{
  "tie_word_embeddings": true,
  "parallel_block": false,
  "init_std_down": 0.0054,
  "optimizer": "muon_variant",
  "lr_mult_o": 1.5,
  "lr_mult_down": 1.5,
  "beta1": 0.95,
  "max_grad_norm": 0.5,
  "warmup_steps": 200,
  "schedule": "wsd",
  "decay_fraction": 0.56,
  "final_lr_fraction": 0.0,
  "doc_mask": true,
  "dataset": "wikipedia_en"
}
Each number is 128 + 24 x the weight over its row's rms, rounded and kept within 0 to 255. Layers, rows and columns count from 0. Numbers have three digits each. The size before them is the row's rms in percent of the matrix's.

# up: layer 5 MLP up, 384x192, rms 0.109, rows 173-272, columns 128-191
# down: layer 5 MLP down (transposed), 384x192, rms 0.158, rows 173-272, columns 128-191
up173 113:113150103140179141144120140134095170111166162138132174163165133102145140155153111140095103167103113123089165158102137105119092130121100147125128137106151132128086141149116101146132100140122081
down173 095:132132146118102109119131112115103138128100130095104096156182090096116149160093123130089132126156126134132177119087132152153112119116174154090140107112111131150158098135145152119156157128177127
up174 102:140130127086149110123113140126129141124150091130130163144120077078110133131106141140158174109154119124078163142112139096138128175093128119103176119145112085156148152119106068127138095092141111
down174 100:124120099165117113138154120146134150117115152149104119127150158136133143155120150145107129110131160146144093141149140154145085134117144141142128148131130127156120110136143126103132124101169133
up175 096:138129165159129104122141140141128130128110121132133112139146154132103122100160136070118190117136131160106189122122112136113101111170168151101138104111136107129121112154127114148113167114130131
down175 097:115110094131145127155154135181132197115128141160129138127123132136102102152092089139148125090151093094107139099129139199112118111163091116122118110120156094137154111186130099097157072158126128
up176 102:109126167089090108149133167126135124128153106098144090121087146110128133131162146109133153133097160151162155113090088131157125134140145111116129124121157125081124131154127154160153161171108112
down176 100:159082129114143149158144197142140119093143079141082135123131148088149174103108110135091126138125102155147123089092108109111143095142157148125120134124127095139120154156128105117150113108123153
up177 094:121057130121138208125159164109126137106118091103130146155105122124154154130116122147129127127118143126132145198137156165117133121114117142110169152104058164129098131122102150120148123131148117
down177 090:072131130167143136149129128104076101137158138116107085151106111118135147129145107079139129148106096140145120109122089130088133117145114129162131181126129133110080142127122159149119086102065119
up178 094:140123091188150163094134142118160128129101121072155136132116140117111099083124110142084119130135137142141160134083140132132125144134127087097132171144152125136136098110120099160126071168198125
down178 095:174114156139131092080155109146123135110101111136095144132099079113120092138119115127124121079091129092110096165165106130101104104069092129116122136139161121150145111147104132144120107117155120
up179 100:122102116119148141129101080141143092142105107178141162135153146170139103153114160114127147132118155142118099137120102103098149137149116080122141087128157145157141152111132114113112159116139132
down179 099:142145076133148145152129153088117145164126088151112127134142135078129153140097154154109127143091160126131146127122140112185112086126129152133109123145108108095105135141088140140197165138183159
up180 089:148089126134155159144162093158120111128134103107101137121096102163123149147123096151126121142130107104146173129111143137089167133137139101105116090140139112098124163098149126175135155143112101
down180 087:114133099136131118147155119121117160171111111114169138122096141141135145112140136123148146066087126128134147170162095119125148119126108145133130118157134126136117112139115096069122109126170130
up181 098:130104113156123161105136138138095147088121123117127145126146152146139113114115148122110124146100123127127124118128156096083122153109151163119123134128131085142147153116159133175111108084105079
down181 101:128118158152121115130149117163101111144149136123135091076128166156133171081140112142155112110200117111110119120133135094141130143169088122151105150114103146132121088133138107105128138122092148
up182 105:152159086108131155112106076121119104117164138141099149152103122117082110171158159132102131137082137103142112104154149063168123121139127138110108158183128154134054136152176174153144154136152140
down182 105:106093139116128138111085157096174133103135132097131114112126093123096142120141137111139129110117175094123126158162126142133111102128104084155095123141174147133127141111136109126111063134154081
up183 099:154127113128129143145123086091137064133105119139109128156117136163156127146080119149127137144087159153138143114107126101113114167121103161127107115131115143122128141123163122117146122137119183
down183 095:121122151107078128134125126116138115101109138124117120122134088122219156106089101117126078110178069145151082133096104140093099118101154140110113148139141131090150139136168142093138174114104114
up184 094:136117151103123128118115118174117159168140133145112106095136152135149142130126089137117137132073159136105109117126131148119144072088170156140126129116085116118079102119141157145158146119104122
down184 091:143121133090142107108155195129102119159131143117087177135122127075098173149139123146161140122137122103138144158099118084163147124136107054145137127137098137122183138129132092122150139121107134
up185 091:121128143065106130130137113130089155132134082123135108108133097171156108117129131119140164139118171155096164095139149155142101143135137128125100122095138115091154145132136115186109092120121120
down185 093:159111117123152159095124125145126109133129172121122130107085114129112142133152162128112094101138102144107092077180157087128160130129132132119092137140170139147117140128113137151124124121061111
up186 104:108133133167120128107129129139132161146135161135129095099165147102130152115179127112118137127145131163159077159150111113127105130159090089092124113118138152121136119140117129149186140153121101
down186 106:163136096142129128089108129111117130087104089126119175142144135106117088096123089123137137139150117176107113134128120108173117170135111117133163093120158124133133123138192091125116132124160126
up187 106:142142089141104126115147142141118121114141138140097134104112128137128131162108093183085123091158183088162119110157084169104114110106114134152071131133099104152132183094139155091116130083119147
down187 111:155123113161185177134130139126125123104109085148064121141130127140120105131104155087092062138080119122123112118162138092120147104111131063163122134113124108085140143109110172132137154120070120
up188 089:127123137165094144153133172123119119155181167114142130122154138152138094121077128111123125156133089129134157114102143144175125171121112112114097177112108140095096119127136135136136119143056119
down188 088:113145160098173094129152102114131113145111176134158121113153136100133181139107134150124103132122089144114091135098146171123160150137134114101104121136177142130131126130102118135146128123129106
up189 117:161136144117102106082175167125130123135132141111086138159149175139124125133142105115107123124083108108094125133171135099135101160137117139130170124154110128110136069098098103100143101158168104
down189 114:169114111124106118155153160113138125118164139138111123095101108127146088103117116175110134133122085129112122156102122128116127131136155124120168090187121125125160127135114115127145156117148112
up190 106:139120122169116145109120135198127095104153126140097116158152137123117144075115113146132129166107151095070114116139140128078169118160114175153138094148100066165121117128103122142088147103102105
down190 120:149120118166130151094101159165156093118169088096111109154103116127147138165151092170161139108143149089122125167115116121099145157130106115148132100147148119166129118142137128108087116102124124
up191 099:139146163153121213132106104101112117117129149061152096140122114139075166143131115113131120105131180114146139129116100171124120116127134124147161138162131170139164127133123095151114151110076136
down191 098:102137120125124100121141134135095129117129122126103094154129155154145159142123150153082189116122111168082119148106109116159115122120106130109159137110117125123136133141157211134141124164186136
up192 089:144106118096150135106069118081129133125112139134121130129094080137121139101090113140110116129140092143126136170140136101156135154153119128098125092149141154146089137137098101115095153127135147
down192 093:121187136134108121129133131162146131129186092131146134114125150144158127100126045075098147155122128136120114129148147119144190150106130149112112147123153119074174094183133176123130141163122160
up193 103:116125120095111109152108113133113084145129124079143173127112140143155149110129184140092136194136143132148100127127096101095115171121131171140126141143135123157135130122110126138154109101144137
down193 103:119136165138130113152154144132151125132125097146202134142129120116115095108102152102145085167064148091112144101101140121132147154177127150147148155098137130118143137110111115071172140128143091
up194 105:150096125108126125099078149119124145096130136114127110095121101149148087190117103116151150102102116135151111163097150125110062113151103129106151106142105119133130140156134118116099138101101127
down194 096:119124163134121121125111117118144137105141160111101147150152138137153100134125066141081108136152150095134116091112124142144133112133121141101106116087122083107149138159121128108140107135093101
up195 107:161130175120164120132138129160120129113131147151108139150136113143150092096092146123123146137133096109103158111171127128149132100085116091105092135138079127156124101081148137125113137126141131
down195 105:106152100114131114153127095129120111115128114155149128189142125128135119138117094125084114152101161097120109089120147103130125098110162177118121136114100133107099141089153168088093114112124106
up196 103:128175110110129089135133142142122171129119148139137138164146128150135115156134124100091109165130134162115128150120149107068124116131136093172160123149129141127042155155138127159127124131116145
down196 101:168113131128157141102127119102144160112152146179136123113118102124099103094135164135137071106121103068171103111111134112159138138095118119119122128142171080091125110117083150161131120109142090
up197 103:146092136147139124117140145092115149176109111116144139164148136177097084128127167182143134158135132134152113125117147154108118129130150114114124113112132144114132134071131183122166167096102115
down197 096:126135167145122112118065098113087155140091139136089073155171143110155160136127147143083119073130120122147140158121193169145132152108124154150141132153097136116121126142114114123089119141138127
up198 116:122141155135107136144149135125112139108128125171144145111156124193106154117125097138096096143151116067127195140176100087100131133130105156146099111132078122130126140101100155161123112112131136
down198 121:121142141113108133096112153149117110147117089143113155145118118176107177095125112131128144150152122141106140142148184119106162103096134127094149143117144144128115133170124157081178106162118155
up199 097:149170089092145115100154096125145146185158095130100137107136126116128171095115143145107186156127127153109133136130129117092096168154122156092155091105150124130150126141142185155126112120123109
down199 097:136137130132133152142120155127147118125114110132125169170137132112127078131162091091114072158100134131131131160145107147156142111092156094147127178190109158128103133099117097106174112115131110
up200 093:143101155131151122141163167113103118136142141167119130143133138145086158113146156164111098172109124112135154126132157177126136117113121119144123105155125149144148143124174150120136110140091139
down200 091:113169140135126151120164168099157148097101125125109111095127137120132117162158150148133126121128102086179103169131150182157145098143113159169175118150104134125166104105144157138157158123120150
up201 099:131117116104100148130096146121060104104091155089130136137156118110139161106138150110138128148173106110165096168135135146168124104112122140138120153118106134146134155155061112144147134092108099
down201 104:159139084109139103159144129157128105158148121155125154086106115142174139166110111138087165098130154149098157135146091133170123112102156127139146132129150131161119165189122128166145159132176115
up202 105:084166141132099132098133098097105125134129109139107129086147119130125162155162111168138161139136127108149153151142135145100169084110086144114138126136133121091126134116131115128082117115137119
down202 102:153125140136120160127132156117138107141143123131147117121120152145104134128138109123116104125126109085120155105163082132138163117142112124156144163096077130132133070108133104120177141155129119
up203 107:085105153153106117153103147071128130136130167183126136168162112153187124106119139121088105103088135127155112141150139119141085098113136130144138134110090113149140130143133121107104114144132152
down203 099:138127126160146135173105104172121109175142127105115146109137129093177146129131114109134121144140163112091170120097132100121119178094124134188122116115118114114164135116157146083114133099131155
up204 104:137185109106145132175110137125103149150112143143169099135144096117093131096137122127138124123113132130166135135169108121113119133122127153131157116130140139129115116136138111129150165224125110
down204 100:105147101132125096177123107142128137160104113126104128116110127172133143126097087086102089102098135151097149127116117134143155127145082173128132113088138153106061120126138166140128152117127178
up205 091:096118139162085123149088120116134144108125129181178118158135145114091115111123148153135187174122093131121111143122114128127151098153117097148143134114148123149128103122132127147132131126129118
down205 091:194127117120119141164150155116106116104141142108113172111120140124141125121154108086129110133129123181166141090123137153122150175116095103140103127094110116132088123107098092129116143159118145
up206 092:142073120113108202112112128158147141132108107110150128185165137162069162129115133097152123099127129114101172126110139136102114122142179135125133137136117091121138120112158155169159143084163151
down206 093:110152133130094147136160135095121140161118177106139116128114136123126154121115097192114096146123106135118164145160168115099129131110129130140098106126124132156145112140174125151156149120122116
up207 104:178102139119151121158122105100138141103108147088109113155161092166050141123159141150150146124158135155111145144140108140088159138133140109118136134134098124159088155146107138087116139115096142
down207 103:125142113131155137094096116115176117086152121164154098137111137150156068127114114132098099150116138146153140156143130115130134134064126136104150161118114133095164120133151126115136152116123161
up208 119:130131146140128131112120161145110103123113151114155126122128120148179123128148159144134124154155146152112153109142163115096144149171140159119133085129150120201109120116118117158154117127170150
down208 081:107132145144133123144136178144118092128131172108123135145137152161226106154121146135110090143135130138143205135177128103128106124150124093096149094138082130150118161178098141106121117126098120
up209 091:115109137112141092146140105186167115100096136110138150122109089116132155167192093163130134127082160085124111105121154153129139137166144138163142105107120120134117123167113119144132124106137124
down209 092:141160153148105113159127154172118123156119145136143133126162102091136098114084121171154091192171153153125168133123099171047136163076147126113114117097114157142099116105104136101075101116150123
up210 107:137143133127137125128160166173112069109145098126139120155103153131132168130134136086118124117121157107150130116115139139124124110140160137112109136111103149092106166144125136109121144140106138
down210 102:123153139133123072152155149148105115142154087108096165108124098153104117098122133133101099106147091120166079128157118150151118144138112108134099140169182181118129163082105127141096143142138106
up211 104:108119136097117121143126109109081108145136113142096116112114111157150136136164134149122144145084098089107090126143123115110114148113103150142127129144143146134129144124137118157108123153180150
down211 100:129111148117142136121112113103139098148128109111142112111150097107150145131150087123136086140132150160118156116157125183151129109179089118091176135150133111138146113117117134177092140135125113
up212 096:105129109143138116089129103144175134094106096155128153140174109165126132082166095163123132092127144090109186132099088127123121140096120153147083128172126122126083118146115100175152135105141143
down212 095:133170124065145134159142158094137105116148104112145110139129063109142151150108128139155112113115105099130130193135111147165114133163129093143173104144142119137181161102144113128100147184176137
up213 100:144163131080120113136147133118126145107145125126145154138123117113126133129154106149113111142132132111112124123147127124108144120135145170142118125115085131127118142120113095142142122126118086
down213 096:131163124100139105117118173158154130134115142137126116099140113109182149099104150153098113137109107138116110111139129111117087112100100157112128136134129116111129162111149131118116186108098105
up214 099:140108104127092085131174103139142163132103103098150163132121147134099160118122132140154111130104138111144125140195140098072125158138144104155140133109129138132157151142122118098125147153126091
down214 103:112111107176092114146126117100170116083120105131137146133100152124098099146091149121183136137120125124150132195134092154126125142126174134174102120138136154108163174127098153124135155119133106
up215 101:112165128152136188102126125098151093148117074105122116084082114125124139092208131176127119125143116117122138104151141095117127088128146102130117132117058123095094119114138126094087107100130128
down215 098:129133118123129109137093127103145150115118107125112135117118163196120169156128143104144103136141138114135095116135174156105141093136140118117151098135082092144134121101107149123139121122112139
up216 093:143116133164082091115119146131101151099106163119083147123143146111137127136129159096143182139107155122132128131129138106156081105140151121078091162107125136109118139143068170145118131159117123
down216 092:139087136094128159159093140132127086148173142118114100102146118163113121149138108153143113111178128121112137167067088128130140085150127130156131108160124162147111141159114137169122146091165138
up217 101:164151139139138131100100130099118126115103115126115094141148130101118138131117132129161103168126091126118132143111111149089080100111112165116165133134118145121155165148125181177161179160120143
down217 100:117132166118130132126129187143109121108131111161103132099088115095090126106150138135128112160123166160127160130129127161144150130088126142149147109136183133169124159091148107158127174112131153
up218 094:084138135122092118088063165166089129140132081102123115119143145111129102138116142148138148136131173126124124165122164134125147130096133107135116062143104139114142164137083145194150134141155122
down218 101:133104198137108105130093109118121124089138141139121132158102148098117133128139115120113119117134140112148141096111148170128157122141162108162152136113123103110086109108141136105106110129132107
up219 104:110124130121102110108141117144127135134140118151174115130122150150149125158118130119107119162095073183108149150153168110161075142144079113086138108105136171124119171103107128124171145104087102
down219 100:160094119168154163119163142059151099102095105138111116094139118130132098107091115136129141138114130095076133122136118128134153122137120148096172143139135146131133127115128160112132117129104137
up220 097:141104181103128159115116097150088127110137114158108097118116100111114108156190086135145138104126140076119114121145111155168131149159113159099095136144150101142062153133089156123130148160100143
down220 101:095113121138165150106129127126096108077087131152145100100131117122158100102123158136113132118090145174089157135113134084118100173157112129134122100110157139121112129088125114146108114110106076
up221 097:133115133171170119147124113117116141135144114111155101136157121152145105092162105138138124125131098131177118158146167118136115079115101100115110111133156136119139102104081102116092147128157101
down221 102:103125163125116134168112079077139110125125113156139116079152110124141160120123129153121087128092125113135102134143099150086128149180128164117092105116161113148186119088129082120149131147133131
up222 098:140143055126134120152080084132099146127173154101131157126146136139132125126123148154083139092105119134106119102137133133105135173124086132117107170092143079155111097128123127118162139135127163
down222 098:132126147144114192134145167130114145139119098103122157089149164116122153119143139137146109174164112127116113148114146157134143113120159116155146112111108133155148128222168091117116144171120111
up223 097:082148146091147129131151137105091099131134142141113081120142111125109115148138121155172165116104151141133139121141116114150081168121139124108137171122156126108093131154136116143132109151104145
down223 094:124135153152124121141132129138121155138171152109138134116082062125115155068133112138144155104098156115116115141093129110134136125093116117166154105086154154122093157116150129175112149145068163
up224 098:089123144142088178114087168143107155113146119102132095080161127118125186187138131143104145112145151109111137114157148149074127151125109120103162127102087157122103109140131117156091111166108159
down224 104:139177107153143184111113130127129141141170142141104103135178137096079102130119101142145122146106115137103172128189146153140101159080128148137124110106139118129181138116100133150155105146166108
up225 108:141139109107083131174150164146097166143108153156127120098137100115117109092117122107144150184151180126130151081134123118138116098186113149094137111113147139109123116117143110113126177109113133
down225 114:161147109143132136131127071155133090170138137088121137174123120115111142131123146111065100130148130133125160179175140090106121102117142141125127167125092151133159087130141136108119124128127163
up226 103:119136135132150122121133111137119099142136069106127163129125172188116147146087125153111166187138114133133127092106110085123142113150110117115104172108102114138133106155137114102090148147143100
down226 102:133144096089121104135103098157075122137108135097191093132096105150190111112145086130147141105153119121151120123091124127102109134158134135163152148159142135144150144127166122127181165153111129
up227 105:118137109138125103149128130048147139173147122143124109125139118155147123126117125119115149129110156148101177156152129155148127161130093173138124116105135096134127118112111132165122151118144150
down227 098:128112173154174123123138146092115154096110095124149130158115148106122138139118124074120117141147135135139140136101120109096120162177114126165094107137125112096155175120157096125138103132130129
up228 106:123115120075142131098147109143091144105137078100163121104099143142122123082146188130124148158160095148162166092103118120139100121114095125090178143123082140095098138139140143133129106125134136
down228 099:110122096155098127125100072152104158118123144121144113112133147088106116064145126119111137125117155128156122084139112163113158136123149141136132076106067148109112141111120155140109128089136099
up229 100:131154145086134092097155141108135085111131127106140143121133122120159098113111123154150180150131119104120170106127111106157114142144094152109124099139145126154136124118097092173125144137130171
down229 104:145135124143114087096096128132193129128101064128139166110128171090150095116131171146114096119107155130131165133147140115101103153128118106129144102130163143137164130098137117147138122132124104
up230 098:139114120134166121140123155064156144078143142141116093082143094107121142133136122123154128150158110133145126130186109132117141138107127102154121109115129133141113139066101088120143137164176136
down230 101:109140122124122176158130164130075146128125121134159124155118082123149174089130114121155138129165092127131120129128129104104117119125126134126144095140129109103154088144098138117140109165108131
up231 094:137154106118135093127135145133153116118124113132087151172111161121117092092103117092107138106113151155130138124108101161144120124137158142116151098133119115098105162144168129182117134159132147
down231 091:084120090094158070112130122138125136145132131079167131126160126143102137155155147131116147120125169147108113093117122126117128112142064125124128111120134118127097110109127113140134107155119097
up232 105:172125096155135163119103109119127133143174139109183076166112130076118160103137124104081109148152146116177130136155136121142114134179086156127137113137144146139115119123087139154126097113153119
down232 103:139130107153087148161088088146141130123121086112113138120195135137134113153139131147113105137121156151158107131123131157090145108136147161138078081103181145141128156134136100173101140122123130
up233 098:133099161124125107133071146146118098132147128109116114167186153172096140124154104181070155129136135116120129111171139192152160121118146131129128145092134128148106107133144136120101143124189125
down233 098:140127118151117144126150128101119138125102133135101163112110184140134104109120128107117185116116110168116103129113120198098120125123123137111170135125124155083136148154119168156160123089079159
up234 098:117128124110092104133098149145153111143117131089140103146140169093148117179116176130098159161129165116151107156132174121143111142122157145104120139128162130141157144130156097106116112126117123
down234 097:151121131126106128089172116124091118110139180156123166122151116133122110103127105165164128143133138153125151087109087100117125151115122117135180128112123151080145161126139138107118110148093154
up235 088:135068097145117104108138127160089130126129124101154100134145103144108133097158123147156144124131156142103109070118140109095109151082131163100153110113119127162127123126147073123155084140103145
down235 091:123112151093095136151089156069126117153159176154136131111106162170150143105096132164122134135152115115119145120098154127148100119082134089124104137120122130143159133137209095119095138130120132
up236 108:139095110064163144123137152114142120038106110124135164122088140092117113174087167148132126121133149106131165181088164166145105167152140134136130156121095123122082108100156098125156130131110094
down236 087:127132145136117136109156116138090150136101136114149150160140121107106130174102077121116116133122127121187184126105150118170126126106159167127113198112142100124138137132182156141093125123193115
up237 097:166142138125154104105161118145099104154101136150115126113142139148122137109149145140095156080127142146136147161147088106137143130137122105132130133142123129125153108110123105110138100133090147
down237 099:156076121122135063177142133110122131155110145133103128120111108160105132103126124134130147124133149149140094104127148141101100058136095115131078185155112148067128146121112124146188116137119141
up238 100:145118133133149138101118147144195132085140137133171088127124134165143120113103107115094129119165137129162149129137101193128082135127106144082119144104138134172154121140147117116152124144145138
down238 100:182158108077124090120125124129110146135127113127095138112118129058121152140151155105117135120150098154133103132145129115137147096118151129134123143148120144151126114097134146139123118138133139
up239 101:141105136122128141114131118115135118142105128137085118119106100088126131127147106121112136158113083140125136100082088122111138120150139157113110154143076091167078103135118113121137118093116149
down239 103:185119156163129129134125111127128128122140107108139105112123119158175096167097142148117154100163106157143106111132142130187128155111139102163091130125120134112077148165142143134127110133129116
up240 100:124126086100081106176153148106140123099111157096112122122147178153120144133137147114120112161145137139139128125130121173116139101128153152170144174143111031144125107115151118143108120130132146
down240 093:122139113175159126100112094121093122158134112134159150130114096124098134142118155133106151126120118084118165105130133093155122128128139159164154126109090167091147108136162141121112156119100134
up241 101:136109149122126100120122115107137109130152122066094133123123125124134124132127160126164120129087173126136158154132165135105137158108107112146172131134116164112106155123113121124145091152132111
down241 099:149122131106151135130140145104162134117117091130119115104116166116136159138085114169088087121118097119113101141117142124155151162163127144099134166123174102145124127129135129125188134164148123
up242 089:119093135136134114142107140125126106138120062121139150132150111127120118134148134123122130158089074126099120120111125130148114110101101132091131095120086133155062116140174113109109096129129107
down242 099:126148190144103137108131106094114128189085106127115090114145105093119151099090118152158097094162166138133123109081142130145091109137163147149104126121128147135147099175094132091129136133134133
up243 094:132150152154149131143157052116098120120123129118159117118117113100140126132116148121152119123115142135125107122135117147141113159120134152110127124197057105139160126124088155091110164136131124
down243 106:121114122154133133144160109140169100131123167112096149131100113096097135129115148172136094108120151137145151147135150092140085133134147127111126142106129110083139113128121150167144149089115148
up244 106:124072129113112119152133101120129158141149125050098098115145090140137139129115147117112125144161134123138115154126136133124134173125148129100171120137145144119148092124112105168134112153165134
down244 098:118079112150148124104138151157149139135136093113131087094152107117112143080051136158136134126083122105132138153076142126154124101119157118134119143146133144131130134115145142063106100117114162
up245 099:171120141109128133109133134144119177136145101101124084126166082120134095131095124152139147124117112110171085133116159087104132112144146121137130097124082179100172137145134147150147158145121148
down245 096:109106148123109082173159107116139163147116092127139125129122091128086142150194121119155153131100135110141139086087142148157133114153087098104114097159169146110151110132142134113135100155106126
up246 111:129123125101182128125065127139138117100129104145095109160154096158149134130094129089122090091136153111105107089139133100160099157132142101130153138146145164150120133136100154123115113144097129
down246 110:103163155118144115153087173139114142121111096145153159152066083147162123101130117196157124184119112130145137124116129119116118119125135109135127091104118135113064119127115124108173140123135101
up247 097:113099104104090134116112090133145129144114111138116095142188155117135087115155124116132144095174112124120120107140137135125087123135139189147131074140139154150097135120073073116086126126111093
down247 092:136141197104097106114117131157170153149131152145174119152083132126122103117139066077155152196156154139126106129124077142131151140100109146129152117079116131140125124132109131131144141151128137
up248 093:120101095155129131151098085114127126108086101132119101097132120168135105115113157155145105100133102153177128173116174105114160115165161151160122116133113167141121129145132108112147107155069109
down248 091:071104175136105132117112171108151114134127179112127141142109152144110140084119145108136129160102118093142142093089135123124135127088087148133150115111149152154136099111146160137082150158125090
up249 102:141155076081137135137135144087104104107157142087132148113145152158120115143102144158142107165161132127075135083103102098112089144143147160134189106150127156146143130125111111117127112126139106
down249 099:097130208101159171126113163138095119159119158128152123153119132108120143141134109134102167135097117165090128127137121117180151139072120091116143155096171157157166135156081102137135142128095117
up250 099:134125157149133118092123127128122118103135150148145163109092156117123137099131086126157096153135161178141129123130138125112109146140075125137131082122114144104107189159083084122128126094115135
down250 103:113142119126121142106156165114109133102104117208143092151098154088156172088156124126162079074093140134120122156169133149135163129119140126118118111139116165102129125156145138084105126096100122
up251 107:119143129143094160098167123178144134129128140128129132175146090109123137144146167076117173156081151157173120129111150132166118136154144133146121168169123135135137128141122098127124104079133158
down251 105:155125114116107112095058118109117143129114123144117128159157152111073110101139112123136112101084124156146113145134140129139124138177109093107149130083085151125120108114109084136108115177148117
up252 105:084094156108151117135156104147139153081136140145135095143173132166134152154167113153117113134137078127104152174138128150125142103137113153114141157095099146097127141177112120176133128156120105
down252 098:093095134137093156103153132146158134117138096125191145112108134170110135163136154118101159167105136105124130073132137134138112137151139144150095133128167176137109110099113146122113144072139094
up253 095:122073133120126124155135109125141163130114136105126164138096168155158092068086144143155147105127153126129134119186162123149137161129143126097090160109142130130129129126148119137121140152129172
down253 097:118159127080127127127124145176147114141146156123159119096137080120081128125158158102128107077134111125152126149108110098137132071191162108178091132158105159169108156135132143113120151123122142
up254 097:132126151091163127122137097101143136142136155095105144116202152167130096130101145136077137099129125160106125113156105124121092115134155147101130093116075072137165158138146146136152126139133108
down254 095:136124084106145151140087154155079131100148127157152128137103126067145180133128115128136105171135145116147155104109148140105150151105131129104126128141126185135081119128085090126090109110121140
up255 094:125174146118150146136137145142119116141157122167080117151115105100130117133142154124141139127093112130150144145120107133137134138090075109125121128135126139126126124095141173138116114085116122
down255 088:100175118124156131109080139134107102146171158143130129139104104107171130080109143159094135129136115131098102108161160184125162116143108114129124139134164113148140152154126173154082126106128099
up256 100:110121118122120167123169159090118121082138180129156115163114148093129123145093088119127088146079124123108138155145125136117091144139122126119097104127157098146146087129135148132082148128080116
down256 097:148142111127096125151127129147127138099093104159159110105117117145164128122134138130108117150134109141138156110130135113094138102114129113117116132106149165114150100197097107089176141124133159
up257 095:076129148135111085141135125156143169094155123126100128148098116122140119124168103155154128117113112117147120139117129112128164124140107139090111139122122090098149119153129125172095141096111122
down257 096:142126124102157144110167099094128106126093156175142099147154145121094162115144155151161120113136182144086123126117124121141132144128151166123145156113092126136132149105101142096146148116097110
up258 092:121133159146128135113129147103106137172118086140110112121133148155127083127126146136127100130099089123127171139104095125137135131170162141149136113116129128151121098147089164173129155164117125
down258 090:138151107122089092120118122122099126129103125131117128114117162131148140128165125098108133162154103153134118093106102131156111129131117122112138143148176109128163129140126113108173096097129140
up259 107:107120142147128167141158157076152100121147119155115148115106122121151099107091158119133123136143148141109076129149145125157100114169164137109089081136106121108074151142167134168107102079085124
down259 112:142136155132140129113129190116158147154128131128097141128129124082106143159142104130106121115152192149144094149122136145144139101187167166139122119107132119147119127070126137112137105093139116
up260 097:164123110137126082108120115140119128149122111112188129112167131128139131161166123142146133148158122158187159128121128124160101137128154107111131105128119090124114128131111110086136131201111153
down260 099:110149159162116151086132166102116159073114098159128134141122160103100133152126131140141138094127148128151169123131133142104091111091113116116116110145135132102105146088106101148137124110122106
up261 092:150133119144145112157126074110096078104128115114160149108099129111114161150163123131125123076157136137136188148104114120120150142163121156127104169126120133089112094143122095150122155079123112
down261 091:118099103127103168080132132132113140100133108136081137139148142121143140090072174158151151134151107142103145171099121127109124151061123101162169095125177140122153126178141170133124147119164142
up262 097:143164127127135113071150117111135084125150116112183079099153142109149097113134139137142095102176107128129142150137084113101140131116126117074156096158123127101155105133095086145118130159115109
down262 101:107113094132113150108134122097104142114123155110109139138157131088128140128101124107081193119136113142102094106110093168166143132101144086173117163118126144130133120112169111131136159104134179
up263 101:113144158166106138134139129130142116142083134089176143107123136155122103120136173122141146149106146088141161105154167114169088135147148116180147109136122138135134128133096084121151110113159092
down263 102:165086088083116134109116155139114092203146172089133127144125109103157113089127097156148113126125113117135115160109123173146121140140133120106173105137143127181128097170104102121102164125168111
up264 104:075161129139130111129175111103125155128162158163135164138128130125151176164156160194071179136121116127140141139094138097098085137156127124131132128155132095107106103129155111108100137110100124
down264 103:071118121137116132133122151165130173131090122115097110120154106144086137136123152142117131143164174132152107124153164142076115101180099135175115110103141080159148102120157134105094149083120120
up265 090:168141112134138166119110078158148140159106114122148067124093138130119135101118157094105156164088164147104103121103156116142151124125116098120147093137120109138105109140124113170140145159149123
down265 084:053127102152140114106144093146119106121108134162091123139161130158108127157126124177125132104155145125111129129114133144107153123179108153114098124102131144131143166099111124112088154147081099
up266 101:076157128169121114102135142153162137109107104079130109146116121161129131149128136122154162097118095096108117150144125124125110099087120129151108126155125096152141130139103110155099087143124157
down266 103:136134142126117142097126135139150131100128095131138123161115173081100164114166188159117140174156158135148122132139127121131112126147149150170165110158151127136127145134108154108145141104142127
up267 089:139068130161099157129105156130123120118098127130137127105106128139111124145133146123127111129132104135115125109166127168081074134099108076135124155093138155162112101121118127111140141147108123
down267 101:100119101124137110122144081117146111152129091169161157136099088143089122125143143129151100121137098137171137090155137124096104113109114097105084140110130121154098118115125101167095101159128149
up268 101:121146085118106092123166135167156104091126122135119062162165175143112107111171145146167166088140147117134104159121098106092092128120151120156091141120113112177120129152120141093136056135075129
down268 100:139125117176107167136084099160085110153153116109116150111106099111112106127096132118087110139145109123138102171130104157116121111095135109125114129137112098125144138129116107139148133183145149
up269 092:136098135115143123137137127102160194100130180123122147113086127152164169148098128163083066142133153108150151120124137124104130129121136116118134117109120126111166089124136121151118136180148153
down269 103:145134145136112123109143085129125076109141090155101152130092127144128112140155159098135132140094127164124136156161158124148135128122138127128100095133165147131096133151083166138154080118158161
up270 112:091130139119143095118162132111144152113177136100147113135112135113128121107127117154139107136092102129117095123138163112125092103120121149105175151144129104131173182114117141109145119151140102
down270 109:126103147155150132153129113136127166141129153119167137103132122133165157202083105126141100125100116117123122146108112078100137100129135144153133095139134185120124140147149166118132116135140116
up271 101:121165114143140159142164138137099127086150100094100107165108155123104145120110135107105101199107158102166080127125114113137151081149071102111149170118096111161126133141142161169095120090074139
down271 103:126137138146150142098118138155102136110100081142085118151155124120137164145119105102128157115152147099127111097117146136118113132124186156124132143170123097074085123124174122117114145147102118
up272 099:153114158087136112112114116105102139118127112109164112137144139134116115129128148077120110144159103096107150097142104111123087149157138126115147181077121111153132112146122111165178097151114079
down272 099:131142130160093061151146127125126147141127129120108175132153171144145138116126145137144093128152157171087092165116114185139132151157104102163141094103115117093150177092111130146090161141117128